config.toml
n_layer = 11
d_model = 128
n_head = 4
n_kv_head = 4
head_dim = 32
d_mlp = 512
vocab_size = 3095
activation = "gelu"
norm = "layernorm"
norm_place = "pre"
norm_eps = 1e-05
positions = "learned"
qk_norm = true
attn_scale = 0.223
bias = "none"
tie_embeddings = true
parallel_block = false
init = "orth"
init_std_qkv = 0.0644
init_std_o = 0.0
init_std_up = 0.0644
init_std_down = 0.0
optimizer = "soap_variant"
lr = 0.0107
beta1 = 0.95
beta2 = 0.95
weight_decay = 0.035
lr_head = 0.00748
warmup_steps = 32
schedule = "wsd"
decay_fraction = 1.0
decay_shape = "linear"
final_lr_fraction = 0.0
batch_tokens = 32768
seq_len = 128
doc_mask = false
train_tokens = 82810000
steps = 2528
dataset = "wikipedia_en"
Each number is 128 + 32 x the weight over its row's rms, rounded and kept within 0 to 255. Layers, rows and columns count from 0. The size above them is the row's rms in percent of the matrix's.

# layer 6 attention key, 128x128, rms 0.245, rows 85-95, columns 0-127
size [101  91  95  88  88  97  94 101  87  92  91]
[[138 130 108 138 120 146  97  90  74 124 103 110 108  61 107 135 184 131  79 163 119 149 158 162 173 181 140 168 198 140 174 131  72  61  87 171 143 112 134 132  80  90 182 132 134 112 147 110 123 156 145 174 108 111 151 126  41 104  64  72 157 128 157 156 166 131 141 162 131 130 103 121 118 143 121  70 144 138 102 103 120 119 105 116 151 150 132 158 149 165 156 123 160 122 131  99 142 174  94 112 136 101 128  93 165 123 169 223 111 115 124 134 102  48  82 103 149 118 152 124 103  98  87 166  79 108 129 101]
 [164 137 104 109  94 160 157  86  97 180  82 139 116 114  67  99 135 101 142  82 149 172 131  96 101 139 144 120 112 124 143 136 126 146 112 106  78  78 116 205 118 112 101 162 104 174 126 103 106  87 138 150 140 151 141  50 147 109 107 146 136 180 145 123 189 143 190 137 135  90 190 100 115 157  82 182 147 124 120 105 177 164 127  93  79 169  96 103  95 152 118 192 145 196 109 200 136 133 134  79 122 145 129 177 111 126 131  95  96 122 142  97 185 164 163  73 127 106 142 138 148 158 168 139  96  82 140 142]
 [161 157 138  92 177 130 102 177 127 111 100  79  79 132 117 134 124 103 135 157 183 136 114 157 157 157 154 159  93 122 160 152  61 127 164 157 185 164  73 115  92 169 115 131 125 167 141 157 125 129 157  49 143 117  94 110 182  53 143  98 166 169 127 151 184 175 100 124 147 135 125 124 117 109 157 114 114 167 145 129  88 164  78 149 131 158  89 114 119 183 140 119  89 183 139  85 126 150 142 150 131  95 118  97 123 139 171 127 140 197  61  94 130 113 169 129 144  92 126 144  30 145 101 142 161  86 116 145]
 [108 109 143  99 133 154 157  57 202 121 131 150 152 140 177  96 164 125 123 112  90 164 106 124  84 130 120 104 153 136 109 155  98 121 180  74 121 102 189 137 142 105 144 129 153 174 134 113 121 136 143 102 135  81  81 169 108 124  97  80 141 100 100 160 145 106  55 135 151 200 134 116 156 137 127 123 123 114 128 159  86 140 166  93 160  58 158  97  34 119 149 126 148 110 151 121 117 165 113 171 155 179 167 173  89 157 122 100 153  82 155  93 136 134 165 159 167 110 103  65 130 179 155 167 184 104 170 117]
 [ 84  67 131 151 183  91 175  95  80  89 119  90 119  63 139 145 138 104 142 125 144 177 157 102 101 185 123 191 112 106 160 121  99 155 111 123  60 192  90 157 108 154 126 123 131 170  96 125 137 137 132  75 158  94 136  97 152  45 134 203 110  97 123 156 142 152  78 118 134 160 131 140 158 135 125 123 106 156 137 128 174  65 127 126 127 142 150 118 161 124  92  71 161 134 108 127 115  49 155 165 142 173 124 149  85 119 136 148 103 132 162 108 134  58 141 195  93 179 127  89 132 128 123 154 138 164 142 149]
 [165 181  87 166  53 150 145 145 133 182 125 197 151 158 152  92 127 144 136 179 162 116 117 137 132 129 122 149 147 140 142 163 122 134 196 157 160 179 143 153 105  50  89 126 155 115  98 160 171 121  93 143 143 142 114 130 123 211 136 150 133  89  99 124 121 139  98  65 174 118 138 136 167  67 138  97 109 200 144 194 117 136 124 134 120  68 129 121  91 142 136  48 124  93 113  84 183 158 109  99 130  96 112 151 151 164 180  96 117 103 116 132 122 141 129 121 146 119  89 155 119 146 160 117 109 152 207 126]
 [134 225 131 153 172 122 119 156  94 177 163 194 119 129 136 118 101 122 130  95 126 135 170 119 104 131 150 138 131  99  95 198  88 154 102 105 107 102 157 121 160 147 123 136  82 118 146 135 103 164 142 123 195 115 147  74 149 125 128 181 197 104 124 103  84 128 225 109  83 154 112 105 109  89 117 127 160 133 112  95  71 163 168 117 147 148 178  85 139 143 126 125 163 135  60  69 143 159 134 149 131  83 130  99  98 143 102 169 127 115  79 107 139 126  93  74  68  77  90 128 173 127 112 110 120 137  99 153]
 [181 149 135 165 105 106 197 157 110 171 128 132 118 110 134 116  56 142 148  68 117 146 125  96 120 160 123 146 145 106 137 113 135 166  95 121 147 157 213 155 159 113 116  82  94 144  73 121  45  93 155 117 143  64 121  98  98 112 120  74 109  59 154 186 182 133 112 126 158 134  78 123 203 164 159 122 118 127 127 112 111 133  91 112 104 146 115  77  61 110 151 148 107  95  85 140 126 135 104 130 154  88 147 106 112  96  81  72  85 170 136 144 173 143 153 123  98 117 130 108 149 136  87 153  85 130  89 171]
 [155 118 129  85 171 129 152 151 154  79 106  73 150 110 132 124 120 111  88 123 100 113  95 101  96 117 153 122  81 149  29 142  90 163 116 124 117 130 118 101 158 129 104 167 208 142 170 122 161 105 171 131 122 142 148 107 100 145 108 154 146  75  79 119 119 172  64 120  57  89 137 108  45 110  77 101 108 172  63 120  97 165  87 153  78 100 135 115 149 135 113 133  97  69 111 123 138 138  92 148  91 159  85  98 118 118 105  87 109 184 156 146 108 101 140 182  91 124 145 106  68 107 147 133 152 162 157 143]
 [171 128 156 159 120 161 107 208 158 121  95  97  83  94 183 170 127 160  98 108 166 113 142 120 159 112 152 129 124 131 163  77 148 133 166 132 157 120 134 101 136 150 108 118  91 130  92 140 102 133 181 106 117 110 134  99 154 112 125  87 142 173 177 106 151 113 114 203 119 122  96  98 106  64 181 146 171 103 182  97  95 118 124 116 160 106 142  91 137  54 161 134 195 118 171 163 133 107 106 118 120 148 130  93 146 130  57  97 134 114 119  63 150 161  79 111 110 129 201 169 132  70 140 160 149 108  83 190]
 [155  88 144 137 145 173 142 111 100 121 138 133 129 163 188 129 105  93 195 140 100 125 188 117 174 177 109 161 181  90  96 137 101 161  76 121 136 137 145 111 137 104 229  94 136 133 207  74 116 131 119 118 129 143 147  90  98 159 145 141 120 101 187 171 141 102 155 116 161 112 128  98 144 136 195  94 115  85 182  46 100 100 114 176 117 122 169 124 187 151 108 199 135 123 163 101 116 113 148 116 145 171 129 103 167 116  93 168 156 156 140 108 132  85 140 143 140 129 156 119 147 152 106 140 144 180  75 130]]
# layer 6 attention query, 128x128, rms 0.231, rows 86-95, columns 0-127
size [ 93  98  94 103 106  91  95  92  87  95]
[[161 120 150 138 135 126 143 115 149 140 100 135  73  98 107 116  99 122 126 126 173 174 141  99 132 129  98  82 110  59 191 128 143 164  91 124  14 131 170 152 110 123  76 100  64 150 134 114  95 119 106  88 129 124 154  87 128  78 142 157 146 174 145 134  76 103 136 145 148 141 131 106 155 174  91 122 114 145 140 215 188 178 135 157 125 104 139 174 110  96 111 132 206 102 161 145  63 149 126  70 130 144 183 116 139 125 130 119 103  93 139 139 124 145 146 146  95 136 119 131 103 109 196 101  83  66 143  96]
 [130 141 121 165 137 155 160 138 150 125 115  68  83 117 126 142 149 153 136 152 187 130 100 176 111 148 133 130 138 112 119 136  98 152 123 138 121 101  71  84  94 124  79 179 114  89 165 166 179  92 103  69 134 135 165 102 169  66 138 102  89 146 114 146 132 131  79 139 147 146 132 123 117  96 124  95 125  80 100 129 119 191 126 131  89 163 126 122 135 157  90 209  68 142 155  71 169 156  73 150 109 138 162 159 116 133 182 149  78 136  38 129  98 145 131  48 136 130 170  97  87 125 118 177 114  61 133 114]
 [121 163 113 139 124 150 157 104 128 123 104  98 140 118  99  54 133  57 168 123 109 154  91  70  82 108  90  78  97 196 191 114  93 132 174 108  92 123 132  85 159  81 193 123  89 130 115 121  78  94 141 113 131 111 142 154  88 122 116 111 183  73  97  93 130 108  88 119 148 184 118 112 109  85 104 153 147  89 126 116  99 157 186 109 106 114 106 135  90 113 117 167 151 137 182 162 158 152 126 136  96 107 121 155 146  85  70 125 174 133 142  83 147 130 164 116  96 148  76  82 157 157  53 178 161 141 113 120]
 [135 125 169 157 169 183  96 154 126 117 106 102 101  99 107 167 108 128 107 137 133 166 178 160 115 156 103  91 104 141  98 206 198 114 123 120  83  93  80  74  87  97 117 130 174 136 156 125 132  94 102 109 115 110 140  27 104 129 126 123  81  87 134 170  70 134  97 157 133 152 114  96 149 162 110 121 140 188 133  60 210 107 141 132 150  96 126 139 154 122  83 157 207 103  96 139 121 121 130 116 171 119 102 142 107 106  98 224 121  94 173 117 115 124  89 125 158  89 139 143 119 124 151 141 123 117 157 147]
 [155 113 139 121  67 135 154 176 154 174 107 127 159  90 141 103 110 144 126 183 136 151 116 112 100 159 145 123 167 141 150 145 134 134 116 113 224 162  93 131 154 100 130 121 160  90 107 114 119  63 107 131 170  96 130 187 132 129  81 166 176  95 101 133 149 139 169  44 136  73 163 151 111  91 179 144  97 120  95 181 111 140 160  79 132 172 103 101  86  67 126  95 103 141 129 115 174 135  91  50 156 115 136 155 144 124 134  85 125  84  69 118 180 102 148 104 140 118  83 115 132 166 133 116 143 109 204 118]
 [177 142  78 122 157 103 102 147 170 150 167 169 152 138 153 119 116 148 104 151 148 153 133 103 118 119  94  81 116 114  57 115 167 140 109 125 108 129 164 141 105 171 174 127 121 121 149 167 145 188 184 150 160 118 171 183 154 112 183  97 224  34 161 115 119 134 139  98 146  94 139 162 154 115 114 131  86 144 132 169 126 165 116 166 122 141 120 107 123 132  84 171 136  63 115  99 142 108 138 144 133  77 197 105 164  59  46 125  99 167 132 138 100  82 114 100  80  95 121 172 138 121 148 131 130 138 123 144]
 [111 179 158 143 112 152 163 180  59 135 196 141 134 148  98 163  88  95 148 142 168 168 152  77 130 127 110 145 136  69  88 140 169 131 129  89 106 109 111 153 165  99 108 118 114  71 128 115  58 107 165 116 120 145 113  71 106  68 144  68 176 114 134 135 141 144  81  92 159 141 129  91 179  96 124 141 159 112 124 110 130 126 129 133 128 105  91 161 103  70  81 145 123  48 112 103 151 118 106 146 124 114 111  58 125 120  95  64 127 132 124 111 210 138 125 151 107 123  87 132 186 117 188 115 112 184 100 122]
 [157 142 152 105 186 150 119 154 114  88 117 179  73 140  79 195 140 141 105  60  98 145 114 138 111 167 180 103 108 198  85 112  87 134 153 119 189 132 136  43  89 161 161 166 201 183 196 123 157  98 106 142 175 111 144  98 152 156 102 144 125  63 121 105 136 142 107 133 122 107 102 116 143 161 102 147 108 134 147  86 106 161 131 127  90 107 130 139 185 145 159 154  94 143 143  97 193 173 126 135 121 173 121 195 119 125 120 128 156 121 190 127 125 128  57 118 107 106 111 119 123 121 116 148 121 141 127  79]
 [103 134 140 147  94 122 141  94  87 135 106 148 137  80 132 155 147 161 111 118 126 166 107 131 134 134 146 148 113  68 123 128 133 169 120 132 163 136 119 142 124 144  92 102  39 112  92  97  84  86 189 103  77 139 154 125 116  94 106  87  84 110 179  90 179 163 119 139 154 180 154  86 134 108 150  91 131  82 187 130  58  79 136 161 104  96 153 100 103 125 152 106  68 130  99 124 100 103  96 154 109 166 148 144  89 105  70  84  66 168 101 126 134 132 143 128  78 139 115 186  94 138 156 192 189 111  71 172]
 [134 110 145 139 198 128 109 155 138 123 116 178 168 153 145 138 174 151 197 116 122 169 137 158 138 106 139 118 151 100  84 122 169 119 127 106 158 119 106  86 121 137 231 136 117 137 158  95 162 190 111 142 106 125 112  99 112 107 121  71  99 143 159 157 121 143 137 159  99 150 152  77 118  65 133 120 145 100  70 107  95  80 114 193  70 128 143 140 187 119 140 167 140  98 145 112 174 160 151 185  89  76  81  88 169 150  88 152 149 138 170 148  82 106  76 161 129  98 120 163 137  99 141 125 113 201  87 128]]
# layer 6 attention value, 128x128, rms 0.355, rows 64-80, columns 0-127
size [ 71  79  79  74  66  71  77  78  65  73  77  74  72  68  80  79  79]
[[123  78 150 159  85  85  97 138 159 142 124  72 127 166 101 172 120 187 119  93 115 117 206 112  73 186  64 131  70 144 162 149 101 109 109 108 120 110  66 146 148  72 137 118 126 191 108 110 123 164  61 113 129 121 130 144 164 113 172 203 229 103 172 101 107 123 172 119 120  75 150 145 105 135 140 130 130 130 127  96 136 141  95 122 103  81 140 111 120 159  97 146 134 138 157 113 152 107 165 161 124 152 112  98 110 154 124 145 133 131 177 130 124 108 117 104 127 161 167 133 143  62 113 130 142  73  84 194]
 [151 130 174  92  85 146 131 134 192 121  81  84 186 150 118  93 171  59 132 144 104 124 104 220 133 136 192 155 141 132 172 162 149 115 132  48  71 156 153 154 134 151 119 112 126 158 122 158 125 126 168 116 173 109 142 130 132 141 173 129 155 143  87 113 152 103 145  24 121  73 132 106 133 115 113 104 102 109 117 140 135  94  91 144 148 162 156 143 115 125 132 182 136 105 129 109  94 131 107 160 175 150 123 124 155 148 125 110  93 154 178  92 125  73  89  73 157 167  93 160 120 147 126  69 109 147 195 152]
 [130 136 154  77 125 109  68 146 103 159  94 179 163 105  96 165 118 175 143 126 116 130 119 157 100 108 134  59 122 123 110 103 146 140 203  87 177 120  99 159 132 120 165 140 168 142 100  94 121  87 176 118 110 145 142  90 107  95 134  99  86 148 163 163  79 122 128 117 146 137 122 111 114 117 114 160 153 127  88 158 154 178  86 152 126  94 168 169 173 135 126  69 119 207 174 175 154 200  76 121  52 113 188 114 112 116 155 142 110 156 121 152 119 124  98 141 179 114 122 111 179  93 145 135  95 123  91  51]
 [147 142 126  72 114 112 142  75 148 153 140 116 124 112 122 118 171 180 102 144 102  40 186 117 121 127 196 140 103 112 116 143 128 142 117 158  53 136 102 172 125 140 101 189  83 172 116 124 116 145 127 133 128  87 146  46  50 121 112 123  91 128 115 107  86 138  60  88  88 106 142 105 131 112 145  85 125 159 108 108  47 148 138  69 167 110 139 132 160 117 138  98 128 123 115 118 125 137  71 139  95 157 122  99 102 120 147  63 136  97  93 130 128  83 171 187  79 195 163 114 163 132 162 120 137 116 137 158]
 [ 91  87 154 122  77 116 121  78   6 125 124 193  67 177 126 116 147 112 187 108  90 145 149 192 106 129 167 132 128  93 142 168 159 114 167 184 164 147 154 136 132 117 187 104  73 129 125 142 167 116 141 156 161 138  92 134 129  90 115 135 159 151 104 107 165 179 142 126  85 155 125 129 147 155 127 205 139 113 131 119 107 131 151 160 127 137 140 140 127 162 168 124  87 136  75 106 129 117 141  77  90 101 145 108  97 167  64  99 100 130 101 162  74 166 131 120 136 146  96 153 132 138 204 177 112 139 139 125]
 [ 92 130 117 118 209  80 149 161 174  71 149 128 170  51 100 126 113 163 155 131 142 130 162 115 135  71 206 146 103 175 142 165  91  89 105 131 126 117 124 104 143 163 157  68 127 140 115 155 113 157 126 152 122 129 122  73 119 113 137 152 138 134 106  94 105 127 118 157 118 102 135  54 132 159 135 146  63 138 145 151 113 142 167 168 164 172  62 139  84 184 139  85 165  83 131 152  91 118 109 113 177 148  89  91 119 101 108  95 105  72 163 104  76 162  99  96 161 103 141 117 161  98  81  85 151 105 164 140]
 [128  91 118 159 108 106 146  82 121 126 111 126  92  66  80  97 136 163 131 191 129 134 171  65 108  84  74 165 163 164 129 126 129 149 165  96 126 114 144 110 101 139 114 129 162 114 141  82 136 143 106 148 170  92 123 118 147 130 166 107  95 120 126 149  99 124 108 157  74 124 131  52 130 176 179  95 151 156 168 126  49 157 141 167 135 135 203 125 135 170 158 153 136 200 130  77 134  41 193 121 142 143 151 170  90 125 132 103 120 145 145 170 145 133 108 130  78 141 137 128 135 137 138 131 170 137 155 224]
 [191 136 139 126 143 137 136  41 144  94 133 141  84 126 148 180 161 225 118 151 180 122 129 101 142  89 116 122 154 164 115  71 165  86 117 114  84  85  96 113 120 138 145 154 143 184 135 149 143 116 111 138 111 106 120 173 112 130  98  88 102 162 136 156 154 135 143 109 118 181  68  90 233 131  78 101 162 162  99 152 130  98 149 146 100 144 154  88  69 153 123 118 127  97 162 140 131 130 135 153 138 133 115 189 159 160 153 147 137 164 136 115 161 146  98  84  75 163  57 113 148 115 184 154  98 142 120 106]
 [ 80 119  71 149 168 130 121 164 176 122 217 132 152 102 131 131 126 159 146  91  96 133 126 190 146 176 116 127 104  94 116  96 129 105  97 143 167 191  55 101  86  75 145 134 105  66  65 146  77  63 135 143 133 107 147 177 143 183  88  83 178 101 126 121 148 158 165 128 148 112 150 112 142 124 121 150 143 117 130  99 150 135 114  83 159  98 146 109  94 110  42 146 141 159 151 125 154 154 101 145  39 156 103 151 106 163 135 119 160 122 169 130  96 151  91 133 125 127 134 124 136 154 112 110 196  85 119 125]
 [158  94 133 136  89 127 150 123  92 104 113  93 137 130 170 123 181  97 159  83  90 150 162 114 158 126 157 122  99 120 132 158 185 183 137 103 161 150  78 162 109 165 162  96 113 146 110 138 136 136 158 136 154 159 156 100 169 136 139 126 149  73 124  85 107  86 132  94 120 105 116 140 157  79 144 152 135  91 131 190 150 140 103 201 219  53 112 176 105 140 128 113  80 155 127 143 184 167 149 123 114 127 110  95 167 113 146 181  83 161 138 151  74  91  86 140 103 147  90 128 143 170 142  87 167 166  43 153]
 [130 167  81 136 116 165  85  50  88  78 131 117 162 133 123 152 142 117  74 163 136 122 116 197  64 138 140 105 129 142 109 162 122 157 218  94 125 186 114 147 125 113 109  94  96 131 114 122  78 137 158 133 109 138 144 148 123 129 132  98 164 189 106  92  83  99  92 162  87 158 107 125 140 175 104 119  79  57 136 190 139 235  89 133 143 100  99 123 127 116 145 135 172 140 120 134 114 131 124  77  67 166 131  85 185 100 128 108  68 145 124 143 137 104 145 126 186 134 116 144 121  98 154 144 110 132 105 120]
 [150 159 129 117 150 205 129 111 143 170 173 153 141  73  97 168 136 176 148 160  85 119 143 163 145 179 152 101 120 146 201 171 136 116  83  76  82 157  84  85 101 117 156 121 129 187 161 134  94  94 111 123  88 126 113 152 128 140 116  68 118 156 141  65 168 107 126 114 135 127 187 142 142 127 176 149 223 163 111 138 101 166 135 127 154 142 103 166 129 153 108 137 135  91 119 132 190  93 165 103 166  64 109  86  97 107 118 115 121 108 122 145 161  84 128 156  98 160  69 108 115 124 137 177 155  95 142 176]
 [147 114 145 101  89  80 126 115  98 119 151  91 171 164 127 157 161  99 137 149 135  87 130 147 127 113 191 168 151 114  86 122 117 117  54 144  97 103 180  76 150  94  90 152  69 136 160 113 189 167 148 154 113 112 153 157 132  89 102 110  99  81 155 158 103 132  65 110  68 161 129 131 114 122  71 153 146 136 144  93 109 116  57  72 183 143  79  87 128 141 136  88 105 191 143 113 126 165  79 134 143 172 113  92 144  92 187  75  85 174 128 186 135 122 126 147 121  93 146 107 138 111 111 169 140 170 112 164]
 [ 98 137 152 100 151 129 159 129 132 146 141 160 134 151 143 133 152 154 154 205 131 133 162 109 149  70 157 129 139 130 127 137 149 121 105 113 144 121 114 144 137 116 126 146 124  99  94 158 109 138  75 122 150 155 113 147 187 127 115 132 103 108 115 131 191  94 161 150 168 107  96 210  85 165 103 145 134  64 170  87 122 126 112 128 115 160 150 169 144 102 164 192 214 121 139  76 135  87  84  86 176 186 116 133 112  82 153 148 209 129 167 140 173 115 189  66 172 128 187 179  99 127 101 144 168 134 171 158]
 [ 91  99 124  92  57 127 148 132  98 197 144 127 111  98 145 166 145 178 147 155  82 186 113 153 158 117  45 106 105 127 140 120 167 116 133 119 161 106 102 164 107 172 109 159 111 111 120 168 161 110 115 129  95 117 148 158 146 145 127 152 178 145 200  74 122 137 162 148 125 127 158 179 172  94 110 179  67 111 132 103 146 164 149 133  34  59 121 186 142 180  67 135 173 129 141 153 170  77 102  86 106 116 144 115 123 145 155 124 121 138 125 130 134 104 133 116 129 133  58 131 100 166 176 143 119 151 138  86]
 [126  95 176 154 139  56 106 114 104 142 135 114 103 105 121  91 136 181 123 103 133 118 110 137 128 101 144 108 124 132 138 212  80 173 141  78 160 155 164 168 114 164  92 144  90 103 181 140 128 130 153 131 158 129 201 197  97  86 180 212 138  55  99 131 174 155 102 161 143 108 133 134 112  96 134 137 151  83 155  88 190 115 138 157  70 143 139  85  41 115 148 145 176 141 141  89 146 170 122 167  96 125 103 180 124 114 112 174 125  75 107 129  98  84 156 134 145 144 121 149 151 130 139 141 149 115 129 132]
 [143 134  85  62 100 114  91 116 101  98 122  95 113 132 124 132 143 126 145 135 145  51 129 187  70 147  97 120 138 114 170 145  68 166 154 116 116 128 111 130 178 124 126 112 133  89 157 143 156 151 132  67 152 195 122 114 164 119 108 125 142 127 222 134  94  87  83 111 182 138 111 188 112 154 164 171 110 189  92 125 148 131 143 174 123  51 164 113 140 104  97 148  88 166 117 134 115 193 169 145  85 150  95 116  75  62 120  83 150 159 140 137  96 122 127 113 131 111 156 131 191 123 115 134  94 142  97 173]]
# layer 6 attention output (transposed), 128x128, rms 0.31, rows 64-79, columns 0-127
size [ 82  89  76  80  75  76  83  75  73  74  85  74  77  75  84  89]
[[121 143  94  98 136  94  88 109 145  88 124 126 103 145 152  94 131 134 132 120 156 221 108  99 159 161 107 108 153  48 153 131  97 123 156  91 171 125 138 115 119 121 164 115  95  91 124 183  68 104  91 151 138 141 119 113 157 104 114  60 110 126 168  77  90 127  57 173 139 123 114 133  85  61 127 142 122  80 117 139 142 161 124  76 112  66 144 117 131 114 162 156 158  78 156 152  66 124 175 126 112  73 121 116 131 153  75  70 109 102 126 108 169 113 170 150 100 140 131  71 134 128  89  70 179 135 173 101]
 [111 102 160 157 119 144 127 123 134  83 121 199 115  98 145 130 118  79 198  56 164 145 168 123 151 175 143 136  95 146 136  85 126 132 151 154  91  96 115  90 135 138 168 185 125 144 159 158 104 105 165  90 139 118 143  53 137 114  79 130 123 133 144 209 114 193 112 180 122 233 102 116 148 156 171 113 147 124 153  87 120  97 144 163 145 119 187 171  89  97 127 137 159 155 124 127 124 110  93 137 115 129 158 132 110  75 129 174 133 141 121 150 120 118 103 142  77 165 161 112 122  56 171 116  88 122 170  87]
 [154 162 119 168 104  80 147 124  93 142 165 164 193 161  98  97 144 134 114 110 158 123 163 169 127  94 158 124 132 146 112 137 156 152 115  95 130 107 165 130  82 150 153 115 154 126 105  63  96 113  74 153 131 145 173 134 121 130 141 108 111 135 143 180 132 123 152 144 151  93 113 157 132 137 132 175 165 144 139  71 129  88 109  91 132 170 105  86  89 181 121 103 193  73  99 160 116 175 161 159 117 123 178 133 107 188  68  37 142 112 171 103 104 184 152 137 110 146 117 136 166 174 188 155  66 148 110  57]
 [ 92  86 103 128 100 127 149 125  79 166 163 128 160 191 110 111 132 123 183 123 155 151  95  90 120 150 141 117 145 111 176  96 103 131 142  98 138 119  92  92 151 144 150 150 114 107  77 124 149 156 102 174 201 148 125 113 181 167 134 145 146 106 165 173 149 128 123 120 139 120 115 122 102 188  61 142 104  82  90 111 132 101  81 133 165 137 150  39 134 125 113 135 162 134 174 107  95  82  32 115 206 144  94 163 123 146 148 142 156 123 152 146  94 180  65 167  93 125 150 104 118  87 161 113 130  68 132  83]
 [117 145 101 156 135  89 156  88 155 159 152 123 147 135  79  93  79 151  92 131 142 151 153 149 129 105 127 153 109 156 131  87  93 124 153  96 103 137 152 163 120 125 123 137 143 128  89 125  34 178 137 153 104 174 106 118 173 189 125 118  64  98 176 175 167 136 133 107  79 126 189 178 156  95 108  76 167  80 163 110 100  93 121 131 137 128 141 183 191  71 130  87 100  98 108 135 116 150 162 159 111 139 133 119 144  59 140 153 118  94 165 152  74 161 127 131  66 124 110 161  92 103  88 164 162 150 176 185]
 [ 89 144 183 105  92 119 140 149  62 104 130 136 158 106 140 172 152 113 161 124 148 108 168 132  90  71 162 116 133  97  91 121 145  80 130 131 163 127 129 182 172  72 120 148  74 115 168 114 135  65 126 129 124 110  97  99 178 107 104 123  88 144 118 211 191 162 127  70 146 134 136 121  75  99 104 191 145 114  92 111 175  94 110 131 183  61 113 111 108  74 132 132  70 123 154 141 183 106 157  87 115  99 142 122 156 122 185 143 157 161 159 126 129  78 137 180 121 148 141 161 107 183 166 120 105 101 103 122]
 [137  70  82 139  61 141 160 121 103 136 111 145 153 149 216 133 138  84  57 151 193  95  84 119 108 205 172 108 132 181 166 154 134 134 134 139 127 155 150 157 204 103 117 103 119 104 134 154 110 125  94 137 121 113 194 133 139 101 111 165 119  92 187 107  67 124 125 151 131  93  91 172 158 148 108  73 100 110 129 130 104 115 101  88  71 108  91 108 136 138 130 137  85 166  93 148 118 102  89 127  81 118  81  96 106 165 186 147 156 135  70 122 141 113 145  97 152 138  96 161  99 137 158  67 125 123 116 134]
 [ 90 108 115 106 122 124 112 228 125 190 144 126 125 153 156 106 156 108  93 105 100 116 182 144 139 117  94 155  59 198 164 130 109 142 142 191 136 163 118 142 148 162 122 141 119  78  97 145 120 113  77 180 100  84 179 144 150 135 178 112 193 136 117 161 143 157  95 124 144  89 165 119  54 147 145 129 116 123 161 177 132 137 100 151  94 112 130 107 133 145 152 115  96  95 147 136 104 184 138 151 111  78 172 139 125 165 126 180 101 148 150  67 188 174 128 128  82 114  59 136 132  90 137 166 124  82 113  97]
 [113 135 106 149 188  97  75  99 197 165 106 149  99 156 154 117  91 116 117 114 168 152 171  96 150  71  75 150 112 116 116  83 131 148 123  80 140  46  96 180 127 117 146 162  98 156 148  89 157 131 137 190  87  87 149 126 122  32 179 183 121 127 104 102 104 135 119 143 137 129 101 181  88 135 116 106 130 138 120  75 104 126 131 127 118 123 113 158 114 181 124 136 168  75 191  95 117  98 133 116 143 138 100 177 137 176 128 113  72 154 167 175  96 142 130 169 140 119 155 123 106 144 105  76  60 110 135 149]
 [147 112 128 132 140 131 145 154 158 166 140 179 106 193 161  93 166  81 135  50 168 130 105  80 160 128 116  72 140 129 109 177 112 142 123  99  96 122 177 157  66 168 117 160 134 149 118 113 113 124 143  99 109 110  99 118 175  96  99 110  99 151  87 134 150 173 167  53 110 118 132 137 166 127 156 143 138  58 157  35 123 146  99 168  88 133 122 125 122  92 153 135 115 154 174 154  86 121  91 172  72 150 191 139 116 167  95 120 145  81 159  95  77 143 155  93 143 160 129 174  92 110 160 119 176 126 152 160]
 [108  77 157 136 156 118 134 177  97 152 136  99 148 116 124 136 123 147 117 125 134 153 178 168  98 123 154 135 134 137 146 161 177 111 121 147  84 135 112 122 118 115  95 147 118 131 162 143 109 129 103 179 138 189  65  96 161 163 201 134 131 125 177 109 161 146 189 160  79 146 123 115 179  87  95 109 185 202 122  34 181 116 129 178 139 156 143 132 201  95  86 110 146 119 109 166 152  92  78 167 129 106 117 144  78 162 122 154 134 106 168 152  86 154 119 130 130 215 137 147 115 174 171 121 104 131 117  84]
 [124 105 130  69  68  77 127 109 156 115  91 164 135 101 111 129 117 130 167  50  95 124 142 127 159 163 186 110 134  86  56 149 128 145  87 102  89  85 101 184 210 157 137 144  92 109  53 119  96 158  81  84 108 177  93 120 139 137 141 137 164 176 108 119 105 147 129 189 116  90 136 126  99 163  93 127 117  58 101 147 165 159  36 145 116 159 129 157 170 145  96 118 141 106 110  87 105 113 139 126 119 138 106 123 127 182 104 144 142 134 117 155 148 140 101 128 119 119 188 124 176 109 135 101 133  88 136  79]
 [ 88 123 136 186  99 148 110 138 145 156 120 155 103  74  99 121 125 115 144  91 106 120 150 127 125 123 124 176 117 169 127 111  95 144  75 135 103 125 113 115 141 145 102 106 168 151 155 128 144 106 105 141 151 120 130 155 125 109 107  79 134 130 202 163  94  76 109  80  68 180 123 159 149 183 174 102  92 143 108 140 206 140 106 118 150 174 204 148 109 144 129  75 129 147 163 127 125  46 111 126 110 138 104 101  80 143 154  76 101 169 135 127 136 145  91  65 167 123  47  86  92 114 105 125 174  69 199 148]
 [116 107 108 164 180  97 109 124 126  60 163  97  98 167  92 146 122  51 133 168 120 135  99 129 136 166 153 187 141  85  90  74  86 138 105 122 158 175 102 138 167  96 104  95 171 143 135 198 157 203 145 136 168 147 140 105  48 150 136 131 159 116  65 159  91 113 145 121  86 184 113 191 124  97 145 133  94 124 158 122 101 106  99  77 136 100 158 140 146  97 157 196 108 102 170 125 167 144 112 157 104 128 107 115 168  94 133 118 127 146 195 138 106 131 128 123 112 129 156 109 164 163 127 108 199 114 122 159]
 [147 117 126 116 161 131 135 154 137  76 101  58 141 143 156 135 102  89 122  69 151 117 150 146 113  80 110 120 102 143 105 116 181 172 103  83 200 173 111 140 127 116 179 129 141 116 109 133  63 164  92 126 136  78 110 143 123 109 152  96 141 125 130 165 170 176 145 150 154  99  56 131 121  54 133 102 132  77 173  73 121 156 138 150 125 172  93 123 128 153 193 165 149 124 134 117  98 130 198 162 106 110 143 129  80 118 124 155 106 157 109 169  95 175 119 103 102 140 171 150 167  77 106 206 186 169 109 147]
 [132 131 154 129 213 111 136 108 126 111  96  86 120 105 149 110 102 141 112 139 135 154 120 116 139 106  98 160 158 143 145 119 116 107 116  95 136 104 107  79  68 116 134 146 126 127 140 173 127 137 142 150 126  53 162 147  69  79 106 104  71 131 139 150 123 163 162 132 131  28 165 164 158 158 126 143  87 112 127 122  96 163 107 124 168 101 188 122 203 155 164 139 121  90  53  91  87 125 173 160 149 127 132  70 140  99 146 168 120 104 192 118 104  48  78 137  81 108 141 103  92 126 134 109 137 135 207 136]]